config = dict(
    n_layer=15,
    d_model=224,
    n_head=4,
    n_kv_head=4,
    head_dim=64,
    d_mlp=896,
    vocab_size=512,
    activation='tanh_gelu',
    norm='layernorm',
    norm_place='pre',
    norm_eps=1e-06,
    positions='learned',
    qk_norm=False,
    attn_scale=0.125,
    bias='all',
    tie_embeddings=False,
    parallel_block=False,
    extras=['capped logits'],
    init='normal',
    init_std_qkv=0.0181,
    init_std_o=0.00331,
    init_std_up=0.0181,
    init_std_down=0.00331,
    optimizer='soap_variant',
    lr=0.00644,
    beta1=0.95,
    beta2=0.98,
    weight_decay=0.14,
    lr_head=0.00916,
    warmup_steps=200,
    schedule='wsd',
    decay_fraction=0.853,
    decay_shape='linear',
    final_lr_fraction=0.0,
    batch_tokens=131072,
    seq_len=256,
    doc_mask=True,
    train_tokens=339600000,
    steps=2591,
    dataset='wikipedia_en',
)
Each number is 128 + 32 x the weight over its row's rms, rounded and kept within 0 to 255. Layers, rows and columns count from 0. The size above them is the row's rms in percent of the matrix's.

# layer 9 attention key, 256x224, rms 0.0932, rows 125-186, columns 112-223
size [100  98 103  85  79  81  84  79  80  85  85  78  78  84  89  86  85  79  82  80  76  77  85  86  83  87  86  80  81  85  85  85  81  89  84  83  84  82  83  89  83  85  81  80  85  84  82  78  78  83  84  87  81  86  90  79  81  81  85  80  79  88]
[[121 129  97  68 144 188  99 181 142 112 153 170 128 146  79  90 118 155 173 115 171 119 119 137 106 108 158 186 143  47 137  74 131 178 169 154 205 159 129 153 114 124 107 168 133 150 153 174 147 144  99 130 182 117 101 126 136 146 201 167 139 117 112 124 142 103 153 123 140 123 111 111  91  95 115 153 117  92 109 141 171 146 129 154 103  88  65 158  93 122 119 133 122 127 185 136 145  97 126 160 147 113  96 123 222 159  69  98 156 134 113 135]
 [ 93 128 144  48 122 159 183 124 179 123 116 125 188  68 101 123 105 116 125 148 106 102 106 121 142 106 170 166  98 133 209 101 122 107 139 100 126 124 122 119 117 126 110 119 152  91 105 175 124 125 136 121 154 159 129  94 204 108 152 136 129 130  99 105 140 101  88 146 129 139 118 148  94  97 136 149 184 105 177  91  70 147 142 111 123 136 158 103  88 199 121  63 112 108 159 130 137  68 166 144 114 140 105 156  74 173 136  97 137 119 154 158]
 [121 105 126 161  92 152 164 131 127 132 122  81 105  76 126 126  58 193 110 130 125 142 147 158 142 161 135 141 165 148 166 142 137  92 151 115 208 130 125 177  85 163  79 141 110 105 169 151  97 172 146  62 101 128 140 169 150 119 165 163 163  91  86 157  87 195 108 138 136  71 149  90 185 114 139 109  75 116 138 122 120 168 162 199 145  61 186  87 129 145 144 166  74 177 114 159 144  86  92 140 131 134 117 128 140 145 166  50 171 109 148  92]
 [ 94 114 173 140 125 134 146 104 106 129  90 139 145 131 202 188 166 111 130 142 140 112 121 110  61  99 113 133 135 101  94  91 149  88 154 100 125 134 134  85 166  47 157 151 183 159 100 134  54 102 115  81 146 141 144 102 136 136 152 164 128 117 113 120 161 117 147 144 119 144  81 158 210 177 146  82 172 120 112 125  95 170 155 144 137 126 125 125 151 159 118  99 147 146 115 168 100 132 118  46 219 116 103 146 172  77  87 120 157  98 144 112]
 [ 96  79 143 150 163 118 133 116 126 108 141 109 129 148 128 106 150 125 101 107 128  99 152 131 158 136  89 104 142  92 136  90  78  91  37 129 140 122 143 139 130  99 118 129 153 145 114  58 128  87  73 156  92  88  81 139 115 132 114 136 156 146 138 159 145 116 121 170  74 210  83 120 144 135 106 109 136 158 119 104 126  85 130 133  48 132 108 152 117 176 196 120  99 136 144 170  68 140 162 118 134 172 145 157 155 141  83 170 123 128 107 161]
 [152 149 119  97 150  92  78 113 137  73 186 128 135 106 107  90 159 189 116 119 160 151 134 166  86 137  96 199 129  79 115 139 120 134 148 154  56 135 158  93 150  87 163 119 167 106  71 110 115 169 104 146 119 107 113 104 194 110 143  86 164 154 128 109  92 157 128 150 136 141 166 119 138 109  90  77  96  73 146 169 128 108 107 124 182 172 129  80 102 112 154 172 110 115 123 130 162 178 152 156 147 137  91 128  41 124 172  76 125 141 150 142]
 [135 127 209 103  88 109  88 196 155  94 113 109 103  70 131 179 152 137 109 111 114 120  52  72 108 160 118  82 115 135 128 157 114 113  73 187 138 165 138 160 122 149 195 162 137 150 112 112 167  98 107 132 152 172  80  84 117 120 136 140 147 145  83 106 137 136  64 116 112 181 105 197 138 120 142 149 115 112 158 176 234 120 169 159 147 146 153 154 101  78 137  80 141 113 124 186 155 162 116 113 126 117 117 158 158 137 151 175 105 103 126 148]
 [141 123 164 118 130 124 115 132 140 136 133 110 166 187 147 185 114 142 118 116 151 106 119  96 138 136 134 184 170  98 157 125 125 128  65  99 109 100 163 162 121 149 122  73 111 154 150 110 100 147 117  88 151 183 189  80 117  88 163 161 139 131 123 154  71 105 109  70 176 145  98 167 107 141 127  80 120 121 171 119  94 130 134 128 127 140 147 165 162  81  83 173 137 115 162 139 127 111 168 176 121 126 149  98 127 117  92 113 181 110 141 121]
 [138 124 183 159 148 142 158 117 140  98 111 103 114 118 105 154 112  96 162 141  78 155  70 145  90 125 124 148 104  78 120 163 119 133 191 104  90  80 115  64 104 123  93  99 182 140 125 146 143 118  89  53 176 209 146 131  98 100 132 150 146 134  98 126  68 165 145 114 166 141  99 139 106 155 165 155 146 190  66 142 199 167 113 106  65 173 127 147  92  70 175 149 170 161  97 142 166 114 133 156 125  99 178 150 139 125 123 129  86 152 114 133]
 [ 95 151 148 143 180 129  75 103 143 162 158 112 150 126 157  70 129 155 143  94 153 153 105 166  60  86 104 191 134 188 164 155 127 116 110 102  78 162 150 110 151 115 120 147  89  70 109 145 102 151 131  93  99 180  91 191 165 160 176 139 139  94 190 138  74 114 167 124 118 152 174 146 158 130 125 165  63 126 155 157 157 144 103  60 143 147 187 177  98  82 150 115 123 101 167 159 150 124  93  77  91 145 164 121 122 112  70 104 174 111  99 103]
 [104 124 144 145 130 132 146 116 150 110 171 180  62 113 208 119 122 106 122 104 141 116 160 105 151 139  96 156  66 138 110 125 172  67 139  92 136 113 176 173 106 157 164 162 164 117 120 114 142 106 128 176 117  74 118 113 130 171 191 159 116 182 194 120 124 119 170 126  99 126  92  84 131 104 100 121 133 145  89 118 131 166 163 157 155 100 118 136 122  92 119 126 105 107 195 151 137  76  37 146 131 186 131 118 140  72 123 154 173  89 185 130]
 [ 95  92 145  80 193 105 147  88  70 107 135 120 122 106 133  77  89 157 126  54 151  57  87 101 145  99 119  91  93 178 147 109 141 124 145 114 121 146  78  77  95 194 106  70  77  98 109 113  53 151  92 165 143 174 159 136 103 131 119 109  68 129 145 125 124  69 164  81 146 103  89 125 128 169 180 127 121 109 121 125 116 133 143 163 129 134 142 110 142 160 107 108  66 159 127 110 170 137 148  78 155 123 127 146 110 123 153 159 134 109 126 104]
 [143 133 125  97 151  80 147 131 133 163 133 166 114 134 159  95 166 109 158  90 141 158 198 107  83  87 185 162  97 152 162  74 158 123 147 153 152 123  76 108  88 111 131 120 111 116  87  87 128  61 149 103 175 146 118  88  91 194 139 111 166 160 119 163  96 124 105 169 100 164 184 154 141 118 113  64 100 151  86  95  54 128  88 132 156 187 160 143 129 198 159 108  75  80 157  96 155  76 135 131  84 130 126 159 124 140  90  93 139 170 101  80]
 [129 143 157 198 142 139 102 134  36 108 109 151 112 143 154 110 183 124  77 107 141 175 128 153 148 181  78 171 107 116 166 115 100 162 175 100 116  73 126 119 141 140  83  90 159  88 151  84  93 133 184 144 115  71 149 133 123  69 174 123 164  87 173  96 147 103 123  94  98 131 156  99 140 154 124 149 172 137  82 162  68 148 151 110 137 145 117 141  79 114 121 111 141 166 107 170 105 141 130 160 143 193 129  98 144 137 173  87 173 119 147 152]
 [130  97 176 132  85 139 148 117 161 111 188 147  87 133 147 150 153 106 161 195 165 204 165 151 114 150 139 102  99  88 146 102 136 137 160 112  99  97 167 125 199 118 144  39 175 153 167 120 147 117 125 127 149  70 207 108 148 135  57 134 100 176  81 137 127  94  93 133 116 139 172 132 178  85 187 123 109 131 135 135 154 114 120 114 146 132 130  98 160 132 195 175 119 134 137 113 107 160 127 131 166  79 138  96 158 154 177 155 168  82  54 102]
 [157 127 152 149 174  92 165 117 157  85  76  99 113  99 209 152 170 118 141 133 141  87 116 170 181 155  91 116 119 139 217 107 118 114 106 151 109 108  93  91  73 138 107  83 112 165 118 142 139 153 223  91  70 125 103 167  93 118 130 156  58  96 121 179 167 117 107 161 113 117 158 158 128  98 107 152 144 147 150 117  54 164 165 136 127 106  93 130 105  10  85 137 153  87 140 142 111 131 114 115  89 133 192 150 156 125 137 164 112 163  86 136]
 [120  79 139 166  96 100  98 120 122 153  87 143 120 134 169  90 125 137 157 156 125 136 143 129 187  88 171 159 173 149 176  93 124 125  74 112  81 138 169 155 125 122 103  86 109  75  95  91 134 135 170 155  71 127 116 156 127 165 124 173 104 163 183 128 178 105 161  87 154 121 136  79 133 147 147 123 189 147 106  99 123  86 119 153 150 194 139 145 122 104 119 125  75 122 136 172 122 110  65 145 148 151 156 192 158 133 163 159 117 153 126 180]
 [ 91 109 125  62 132 114 133 169 151 134  96 157  83 118  69 113 173 113 109 101 157 172  61 134 118 126 114 146  99 138  87 140 167 149 119 163 178 132 133  94 163 143 149 132 133 137 161 203 131 166 111 117 165 108 116 125  73  97  77 187 115 106 139 121 150 155 147 178 102 133 146 150 123 125 142 134 125 163 155 123 123 208  94 119  99 132  93 123 110 106 125 122 119 102 165 107 180 111 121 174  65 101  66  98 166 129 125 134 132 126  83 190]
 [133 141 133 164  92  69  83 127 151 187 128 115 160 204 142 135 189 147 156 162 109 153 181 128  78 117 183  96 140 149 141 204  96 136 104  94 115 119  89 127  80 112 126 124 134  94  95 106 101 134 150 170 178 131 172 119 151 106 136 122 136 154 153 145 153 114  89 169 123 182 160  84 178 130 206 136 119 153 125 103 135  71 117 108 100 161 158 146 104  84 112  96 125 109 156 155 120 118 184  69  63 149  95 162 104 116 140  88 148  84 118  84]
 [141 141 111 143  79 127  94 123  40  71 161 129 154 183  93  61 153 188 155 149  90 120 154  51 189 187 165 151 154  59 130 145 213 134 112 151 150 148  79  90 111 102  87 167 139 135 143 104 172 149 146 148  84 119 146 102 125 157 141 103 152 127 140 117 143 109 109 123 173 138 125 123 104 127 131 111 155  78 147 183 149 159  88 112 152 158 153 155 138  90 170 118 114  82 131 105 114 184 123  94 109 157  61 133 127 149 127 124 137 150 177 120]
 [101 146 106 152 180 147 135 109 167 110  93 149 101 154 129 126 145 129 138 154  94 174  81 148 102 131 119  49 107  89 151 103 159  51  71 146 106 127 151 113 146 153 119 115 190 100  95 156  88 134  83  55 117  84  56 135 144 121 140 102 144 155 124 126 142  81 156 179  75 151 133 132  67 129 164  99 103 134  97 130 186 117 122 184 122 103 168  95 106  68 121 136 133 163 190  95 150 173 173 113  98 121  80 133 104 103 174 147  85 157 102 122]
 [156 122 160  86 128  74 151  57  98 122 113 141 107 116 104 128 130 148  70 112  91 184 137  68 140 125 145  96 119 107 108 102 114 119 111 165 117 144 133 134  84 131 142 146 155 163 117  97 148 174 114 130  90 201 120 120 125 111  87 132 125  60 127 157 101 112 123 171 141  87 114  93  76  70 113 108 116  94 131 183 127  84  62  80  84 145  97 125 138 109 149  66  77 120 132  58  94 134 215 141 145 149 182 150 150 118 115 127 119 107 153 155]
 [146 126 131 117 133 156 126 166 200  88  90  98  80 126 128 133 161  97 125 132  96 147 158  95  95 161 184 134 110 155 135 161 132 173 209 158 107 137 107 109 129 141 180 151 143 124  84 151 112 156 111 108 128 159 167 147 138 151 156 122 159 145 106 107  99 171 163 189  91 138 104 138 149 145  45 129  89  97 142  98  78 169 109 169  98 109 137 127  97 101 128 164 159  99  86 120 152 114 112 122 116 168 132 140 188 101  94 190 159 100 102 162]
 [103 159 162 182 163 101 122 184 125 164 175 142  71 119 136 145 131 116  80 160 115 163 127 112 105  93 141 206 119 134  91 152 113 128  76  99 137 126 188  92 138 166 108 109 115  76 107 160 107 132  83  99 158 167  98 128 120 151 168  78 157 107 156 163 145 160 155 143 150 115 163 117 126 107 143 165 122 168 109  80  88 139 177 142 113 166 179 108 148 149  89 100 195 160 131 143 138 167  78  62  72  91 177 194 122 101 126 125  98 159 156 108]
 [ 71 165 145  84 123 135  93 149  94 142 120 172 115  71 114 131 152 157 203 160  85  72  81  96  75 125 175 134 117 130 137 143 150  47 141 108 160  84 149 106 105 100 103 142 119  97 145 165  85  98 105 133 150 142  86 100 177  98  92 103 142 111 190 134 140 143  58 155 128 150 177  93 161 127 110  78 191 101 103 154 170 106 103 153 156 119 127 130 141  66 133 178 108 107 165  57 154 126 166 142  76 110 133 162 111 116 136 158  93 163 160 125]
 [154 140 105 129 154 109 123 159 187  82 123 142 137 117 104 153 134 115 125 114 168 155 160 119  99 128  92 136 111 107 125 201 131 112 127 199 168 126 138  84 186 104 116 138 202 161  98 154 119 126 141 157 154 154 183 107 137 104 142 122  83  91 112 163  94 142  50 104 165 120  82 132 162 125 178  92 182 148 143 103 141 103 123  92 179 161 115  87 123 129  55 169 143  64 178 176  75 193 126 103 216  83 136 125 135 147 157  94 124  98 192 116]
 [152  54  95 126 194 111 125 136 154  73 126 106 113 144  88 139 118 185 123 163 114 155 117  96 160  84 162 163 152 119  75 141  43 151 163  90 101 109  92 164 115 178 141 133 148 110 135 120 112 138 212 145 139 203 132  86 110 117 128  72 161  95 139 126 146 166 113 169 170 129 152 114 152 109  90 108  59  80 113 137  61 131 104 152 208  84 124 126 140 148 118 111 148 178  91 159  69 110 148 131 108 145 146 103  97 109 120 114 153 157 114  54]
 [119 110 144 150  97  89 120 135 110 154 121  64 189 151 156  75 165 105 103 132 124 102 125  53 148 147 130 106  77 167 139 154 122  82 143 137  80 112 160 143 109  70  91 155 109 124 158 134 108  82 105  68 122  83 166 113 104 110 162 184 137  60 117  87 105 178 107 103 135 181  89 140 132 115 141 149 121 142 156 150  95  84  95 152 123 169 172 117 145 166 162 178 162 104 148 101 121 153 163 162 136 102 169  84  95 140 153 140 153 137 144 216]
 [102  67 107 124 136 115  72 195 117 145 109 127 140 143 142 118 109  99 121 150 178 141  95 203 104 143 126  63 106 142 100 141 170  98 153  93 164 131 107  78 107 102 113  81  83 149 100 136 108  95 114 131 155 157 110 151 143 190 173 157 128 110 151 152 131  96 147 120 118 127  88 213  97 107 147 157 118 120  72 180 143  86 162 142 149 124 136 100 199 142  92 184 117 155 146  92  63 112  98 123 118 162 113 143  84  88 145  96 103 182 102 130]
 [ 93 154 153 138 132 106 123 133 193 146 163  95 139 142 154 154 120 173  92 142 117 144 105 120 112  89 113 148 126 113 104 131 154 147 105 136 139  90 102 103 115 153 170 113 150 145 112 163 103 130 145 134 196 101 116  97 174  89 183 154  54 120 172 151  87 142 120 112 112 180 130 116 103 150 158  86 150 173 173 166 138  96 118 176 127  87  99 114 158  81 121  99 196 151  67 107 142 107 103 133  99 145  78 106  96 104  82  89 179 179 109 207]
 [104 113 117 107 115  80 190 156 138 161 144 109 146  86 152 176 138  87 117 185 114 137  55 114  93 147 113  81 122 154 109 166 136 101 148 130 169  89 109 144 128 114 146 135 154 101 160 134 137 124 129 119 143  98 128 127 112 177 116 191  97 157 161  69  74 132 132  73 190  83 166  81  77 132 132 121 183 117  93  76 137 119 113 156 135 112 103 106 104 116 134 109 128 131  98 203 113 169 130  46 125 149 136 126 121  83 106 120 120 147 117 115]
 [115 127 105 117 124 118 159  79  98 141 133 133 155 199  36  96 130 146 116 176 123 162 101 135 212 142 124 108  80 202 144 103 108  78 112 120 125 147  90  84 106 133 109  69 116 123 123 126 113 132  57 153 112 119 176 129  82 133 115 100 118 176  75 103 170 143 129 140 145 119 154 111  75  76 103 122  95 121 113 163 114 158  54 121 140 133 150  73  79 176 117 124 141  94 114 145  88 153 122 113 116 156 148 104  99 150 104 166 207  99 114  99]
 [132 166 110  78 135 132 173 108 179 138  35  62  84 174  68 117 130  69 125 133 110 139 112  81 143 111 108 146 182 165  94 159 115 156  92 106 126 131  88 144 111 137 163  88 208 103 149 170 104 132  67 151 101 226 121 127 114  87 136  80 162 115 188 133 141  55 116 148 179  94 174 156 103  96 142 168 124 145 142 168 172  76 178 109 198 127 168 145 120 115 173 100 103 143 126 174 181 120 139  70  77 155 168 132 131 106 106 132 118 171 157 108]
 [124  83 125 102 132 162 107  83 131 103  88  62 108  61 123 106 133  95 151 145 183  68 105 146 148 115 154 118  93 169 144 167 140 170 129  82 146 184  83 160 165 118 176 104 116 143 185  84  94 132 145 141 145 139 179 152 127 136 162 144 109 186 103 154 136 137 129 167 116 143  96  70 125 128 110 128 123 131  52 113  41 160 125 122 181 141 142 141 110 112 202 158 126 193 117  63 152 175  92 149 131 149 143 132 135  94 154  98 109 120 115  84]
 [166 125 175 139  42 161 177 114 134 120 113 115  87  92 154  65 118 111 198  66 142 152  57 120 131 123 114 121  72 208  94 100 133  91 141 127 117 133  84 142 169 146 126 131 192 163 100 128 165 183 140 115 118 114  87 106 125 103 106 168 183 133 112 200 162 135 170 103 126 144 132  92 139 110 127 106 136  36 122 103 163 129 137 136 131 115 105  69 171 177 108 100  96  97 139  60 137  99 140 131 181 152  83 107 152  92 146  94 157 166 177 130]
 [135 149 149 152  95  90 122 144 140  97 159 146 188  94 181 103 117  96 124 175 117 117 173 114 138 124 170 137 116 114 107 151 114 115 113 139 143 122 142 127 132  94 140 127  80 142 147 144 107 167 188 132 153  51 127 148 109 164 186 121 142  65 135 133 157 116 147  85 126 132 105 158 140 155 126  80 147 206  93 129  96 171 118  96 141 125 183 146 113 190 131 142 123  90 163 162  98 163 158 118 134  94 144 183 160 156  99  77 138 201 108 139]
 [100 142 120 118  88 173 136  89 169 146  93 138 150 165 122 124 185 106 157 143 118  73 130 109 121 168 107 122 138 117 168 126  42  79 131 111 108 167 238 103  85 134 151 112 148 182 135 118  97 201 151 106 151  57 134 164 123 140 178  58  97 169 181 120 129 192 109 112 123 176 124 132 136 123 124  88 105 121 128  68 162 159 129 137 140  99  84 170  96 111 138 123 120  96 128 222  86 156  91  75 130 110 147 155 144  91 116 148 159 134 130 144]
 [104 141  94 187 155 109  98 121 129  55 111 118  84 153 171 125 134 170 121 162 123 131 130 132 158 100 164 125 168 160  71 153 146 161  62 157 135 146  74 138  64 108 140 104 142 143 129 144 164  46 149 178 102 208 137 117 181 123 128  99 124 131  90 114 173 127 120 178 119 129 132 101 120 125 112 129 138 125  71 178 149 134 155 117 147 126  80 156 158 100 159 180 153 106  99 135 150 108 112 156 152  59 163 118 180 146 128 103 165  71 123 177]
 [ 68 169 100  97 112 140 162 108 106  96 134 115  98 234 116 103  80 179 151 102  83 113 185  92 172 116 171 107 111 107  69  94  90 145 112 132 141 141  88 147 158  93 241 116 107 127 160 161 149 119 113  99 168 153 158 165  67 147  99 145 144 152 146 114 104  81  87 127 147 128 166  94 158 199 124 127  97 120 126  88 112 134 120 168  71 110  78 144 152 140 143 125 154 128 138  93 137 138 153 153 215 124 110 117 154 142  79 113 121  80 109 101]
 [143 119 126 116 106 134  72 103 147 160  71 163 145 151 133 147 159 164 105 151  95 134 153 143 156 165 110 100 122 127 125 142 112 145 127  71 135 200  97 155 188 139  95 106 123 144 140 116 100 144 116 106 105 203  96  99 177 128  75 172  60 118  79 177 126  92 115 151  78 129 117 100 132 100 147 135 130 128 130 141 167 124  90 166  29 202 119 178 159 107 117 147 103 102 153 176 152 146 102 160 163 121 117 139 113 110 153 112 117 117 107 146]
 [112 129  90 155  91 129 148 180 120 135 112 147  75 100 164 151 145 123 122 102 103  85 116 125  90 162 139 112 196 127  91 103  89 167 163  96 165  97  92 129 142 150 138 112 176 123  91 134 117 140 177 124  81 103  62  88 149 126 113 111 135  71 142  93 174 143 139 129 128 138  88 121 132 178 141 149  80 179  97 191  96  90 115 120  95 139 148 168 129 171 109 139 194 125 164  53 111 149 114  99 160 118  96 118 208 146 104 106 137 148 131 138]
 [173 109  83 130 104 113 153  90 148 176 164  77 101 125  85  96 147 157 174 122 151 135 102 159 186 105 155  39 145 145 151 146 168 166 108 110 134 126 177 122 123 163 114 167 122 128  95 143 115 115 153 114 164  98 146 116 125 127 175 180 100 131 169 183 169 101 121  87  81 192 126 100 125 154 100 161 148 202  87 104 171 103 123  96 169  75 117 114 171 175 149 105 102  91 113 115 106 144  88 165 188 106  89 158 140 137  79  56  99 137 130 152]
 [178 126 126  78 117 145  89  92 139 102 103 177 139 117 112 134  78 227 101 149 122 117 123  90  78 101 139 126 153 174 128 108  96  60 171 155 147 160 104 145  90 145  96  60 150 130 101 173 112 157 137 102 102 122 148 142 108  85 141 106  77 153 180  85 176 104 145 133 115 149 152 204 166  85 142 127  90  75  90  68  66 111  74  64 150 123 157  83 131 106 194 134 137 154  87  85 100 127 155 148 127 167 149 108 164 155 150 102  84 177 114 184]
 [181 138 138 166 129 145 140  53  98 156 134 174  83 127 128 165 124 118 136 124 108 129 118 110 130 145 170 173  99  90 143 113 121  88  55 110 117 155 124 109  95 123 120  22  88  79  91 160 100 124 159 138 138 119  81 117 163 151 174 124 110  86 103 165 155 192 142 178 101 152 140 128 126 143 146 114 101 132 118 148 172  73  94 106  80 150 103 136 132 146  75 144 121 150  81 131 126  98 161 136 125 146 111 142 119 131 133 125 134 154  95 131]
 [ 78 148 110 133  75 107 128 143 125 136  99 109 137  86 138 113 185 142 125  97 122 126 118 127 109 147  83 143  75  93  80 160 159 187 114 172 171 101 125 177 104 124 170 102  80 173 142  95 139 117 118 102 162  92 147 173 187 142 114 154  41  90 121 112 156  95 168 191 159 137 171 102  87 119 110 165 144 119 125 136 130 164 131 109 138 133 128 149 165 151  89 145 160 162 161  88 139 115  85  92 162 122 149 145 127 174  82 159 169  92 140 105]
 [149 110 132 178 124  91 166 166 180 190 173 137 108 116 157 138 104 162 115 112 134 137 153  77 166 111 159  88 149  87 160 198 116 169  97 149 164 148 110 164 150  68 215 180 147 121 135 159 146  89  94 140 141 160 146 171 139 113  84  89 184 135  70 180  73  86 144 135 155 142 143 159 105 121 124 157 108 121 110 116 138 164 137 124  95 136 182  74 103 116 215  71 117 154 129 146 103 116 136 133 166 121  79 163 193 146 126 142 135 141  67 140]
 [119  96 163 167  82 127 144 117  74 158 117 156 132  82 152 153 101  83 106 116 117  93 167 150  64 160  96 120  74 107 148 169 135 144 116 151 162 153 115 105 113 107 109 127 156 109 106 176  71 152 128 110 154 155 133 140 149 144 152 114 151 158 123 132 132 144  92  85  91  89 151 124 144 117 133 134 127 149 121 157 154 111 114 117 134 174 154 111  91 113 149  86 146 219 140 161 175  93 154 113  61 173 143  60  89  99 107 118 157 124  70 117]
 [180 158 115  88 141  88  84 101 148 111 160 125 161 103 120 106 132  87 107  96 151  84  76 138 141 126 161 105 140 143 143 108 144  76  85 121 106 165 131 157  97  73 127 124 134 173  86 153  70 113 179 176 111  96 115  95 134 144 107 170 105 153 130 127 111  87 117 169 111 177 116 181  92 142 152 146 126 111 131  79 110 123  60  96 117 192 113  66 176 130 128 118 124 166 110 126  82  95 113 143 113 177 114 111 139 132 146 147 170  84 128 120]
 [101 147 105 121 109 179 148 128  97 107 112 163 118 102 129  71 152 165 135 132 114 122 156 159 140 135 112 174 143 170 134 137 111 136 130 172  80 115 124 172 135 183 122 144 106 144 109 154 127 156 160 119 127 109  85 115  87  54 166 153 136  84 162 120 222  55 118 136 126 133 129 177 122 106  77 103 111 191 142 123 138 153 171 129 110 174 144 173 105 143  94 137 181 189 140  97 122 147 109 127 201  91 157 156 125 150  96 126 134  71 140  70]
 [105 150 179 155 155 140 150 193 127 161  91 135 109 127 105 169 173 161 118 187 113 119 184 136 123 125 125 131 103 139 195 106 128 154 113 163 171 120 155 131 121  69  87  62 132 157 124 136  87 103 209  86 152 125 115 148 121 129 137 181 129 110 165 148 148 139 164 126 147 178 158 116 123  86 148 135 162 141 137 157 179  85 127  55 122 127 106 133 174 145  89 106  82 139 145  93 168 131  94 155 133 204 156 167  95  75 144  71 124 161 155  52]
 [135 130 165 158 138 109 167 104 113  96 100 180 125 130  82 181 167 135  81 104 148 125  93 155  95  55  82 102  93 180 152 177 198 137 100 113  40 154 126 136  66 150  97 190 139  87 124  91 120 110 147 144  89 153 101 146 168  59 100  91 164 130 142 151 116 139 118 107  76 164  86 154 172 119 135 116 158 120 104 142 143  92 102 170  80 104  78 120 125 188 171 102 113 158 155 210 190 111  76 114 120 100 129 109 133 155  71  78 163 104 155 184]
 [150 109 180 204  82 128 121 126 117 142 143 130 165 181 104 132 170 119 140 122 154 146 124 152 148 152 104 121  77 107  52 122 149 120 209 136  64 121 130 142 140 157 146 129 149 170 144  97  99  93 121  76 149  52 144 139 103 151 129 170 113  94 120 118 116  76 134 164  77  97 133 125 134 152  96 114  96 150 139 123 120 108  79 105 123 109 102 151  87 113 150 144 103  74 107 129  99 157 136  53 126  84 119 156 170  85 125 163 177 103 100 142]
 [108 151  48 135 149 110 213  64 129 155 129 110 143 111  99 143 158 155 141 131 106 134 187 178  53 173 171 145 173 152 120 114  97  38 142  99 105 129  44 124 136 138 127 114 117  91  56 174 170  78 147  82 161  97 106  94 114 147 128  89 106 144 115 146 111  58 145 148  51 115 158 154 146 102 133  62 131 144 129 116  99 153 142 125 141 104 172 129 118 168  88 132 112 133 161 175 131  60 130 182 121 109 158 148 169 147  88 169 165 130 165  97]
 [206 125 153 180 166 128  86 130 138 141 128 147 141 134 167 133 136 137  63 163 135 116 170 140 181 118 120 153  72 112 116 103 150  65  62  92 124 146 170 154 123 145 125 113 121 161 162 192 170 142 104 139 160  85 147 154 178  92 107 153 167 150 127 102 147 123  88 127 156 217 128 147 137 195 132  82 177 150 135 155  81 185 129 128 114 131 159 105 172 123 121 147  79 101 101 191 141 138  78 150 126 115 135 123  64  70  85 127  60 143  83 144]
 [116 102 131 120 157  89 126 131 123 136 169 141 170 156  91 185 111 156 130 184  93 151 108 154  79 137 141 172 128 204 183 119 158  67  89 137 179 144 150 127 130 110 181 135 142 133 154 125 133  82 114 105 103 111 140 112 121 112 129 147 140  97 159 129 132 158 182 142  79 122 113 159 111  11 140 189 168  85 130 173 148 128  99 190 103 166 146 110  92 158 100 120  80 187 136 107 106  85 184 152  89 193 160 123 183 161 136  67 120 105 137  89]
 [164 127 146 149 113 148 147 143 206 178 114 135 121 172  89  68 160  86 172 118 171 121 119 132  99 130 139 122 170 137 138  92  93  81 148 179 123 141  36  84  64 101  99 178 159 163 198 100 124  95  97 120  93 145 156 148  93 153 135 140 131 121 123 215 158 213 104 117 159  61 150 145 109 129 135 217 126  96 154 112 109 176 110 132 136 134 117 121 126 147 114 123 155 152 106  42 144 117 115 193 120 141 175 133 114 158 174 125 133 118 138  92]
 [155 123 130 170 108 150  96 184  95 127 139 164 137 143 174 177  89  81 152  85 132 177 154  85  96 137 140  77 143  79 138 161 162  92 191 128 140 127  76 104 136 127  70  85  99  99 150 108 201 139  62 113 145 126  89  97 148 111 110 119 105 199 192 131 174 126  88 138 148 113 117 105 117 110 135 109 158 165 112 136 121 125 130 140 152 161 113 187 150 113 149 113 124  95 185 132 157  86 107 126 108 182 121 181 117 115 166 164 109  88 142 150]
 [142 149 107 169 141  98  99 155 165 159 154 108 181 161 139 123  99 141 108 161 186 148 128 141 112 149 121  82 153 154 176 128 192 105 157 156 144 115 172 108 101 110 154 146 131  91 163 100  89 110 143  67 121 122 167 166 152  87  77 167 113  93 155 129 163 100  94 170 170 139 154 127 141  89 169  38 105 147  70 138 159 159 112  25 184  73 110 103 128 126 106  98 113 125 115 119 103  87 155  67  70 141 142  93 141 138 118 118 112 129 142 160]
 [100  98 164 157 108 108  98 200 137 159 135 202 133  87 131 130 117 134 139 103  69 144 125 121 150 175 163 150 146 119 139  93 158 153 183 125 115 168 120 156 132 105  94 182  56 135 116 110 153 125 128 156 150 113 138  74 123 122  91 115 126 117 110 160 121 116  92 106 150 122 146 144  80 131  95  80  97 197 122 143 178 202 100 135 130 132 140 119 212  95 191  91 157  87 192 111 114 178 147  52  88 119 113 128 118 121 132 126 174 174 123 130]
 [128 150 115 116 134 160  73 118 164 157 153 125 120  92 129 136 171 137 115  88 159 105 166 111 129 136 130 119 188  75 158 122 112 122 140 187 182 154 114  60 113 127 121 126  92 123 112  87 105  88 136 146 111 123 182  74 198 117 195 146 208 123 138  98 143  72 149  83 150 132 145 146 152 134 130 146  95 123 126 133 124 140 162 128 194 115 107 172  83 150 137 120 103 106  88 152  97 154 133 132 160  99  46 133 138  66  87 183 144 145 131 137]
 [114 114 144 143 151  93  95 136 134 156 106 110 138 148 143 151  91 141 101 114 180 157  60 136  91 118 115 101 130  93  85 161 168 144 106 151 213 103 159  96 168 161 154 187  94  77  80 131 123 154 124 104 148 145 125 163  88 175 117  96 138 127 178 122 153 136 138 112  71 122 141 116  99 149 133  75 135 133 166 105 130 134 143 109 154 127 129 103 118 134  90  67 155  63 113  88 116 166  89 116  49 141 146 114 122  88 135  93 154 110 106 141]
 [123 105  94 244 113 159 159 179 135 144 120  85 110 147  76 159 185 100  99  93 127  97 143 131 127 148 115 117 122 166  59 174 106  84 126 122 113 164 110 145 196 116  77  74 115 122  91 142 161 151 133  96 122  97 151 113 166 117  99 138 189  94 118 112 138 145 115  74 137 108 152 140 156 124 107 150 151 118  54 125  92 112 173 137 103 184  74 142 158 114 112 168 104 120 109  79 128 162 100 159  54  84 103 161 113 154 111  76  86 125  97 100]]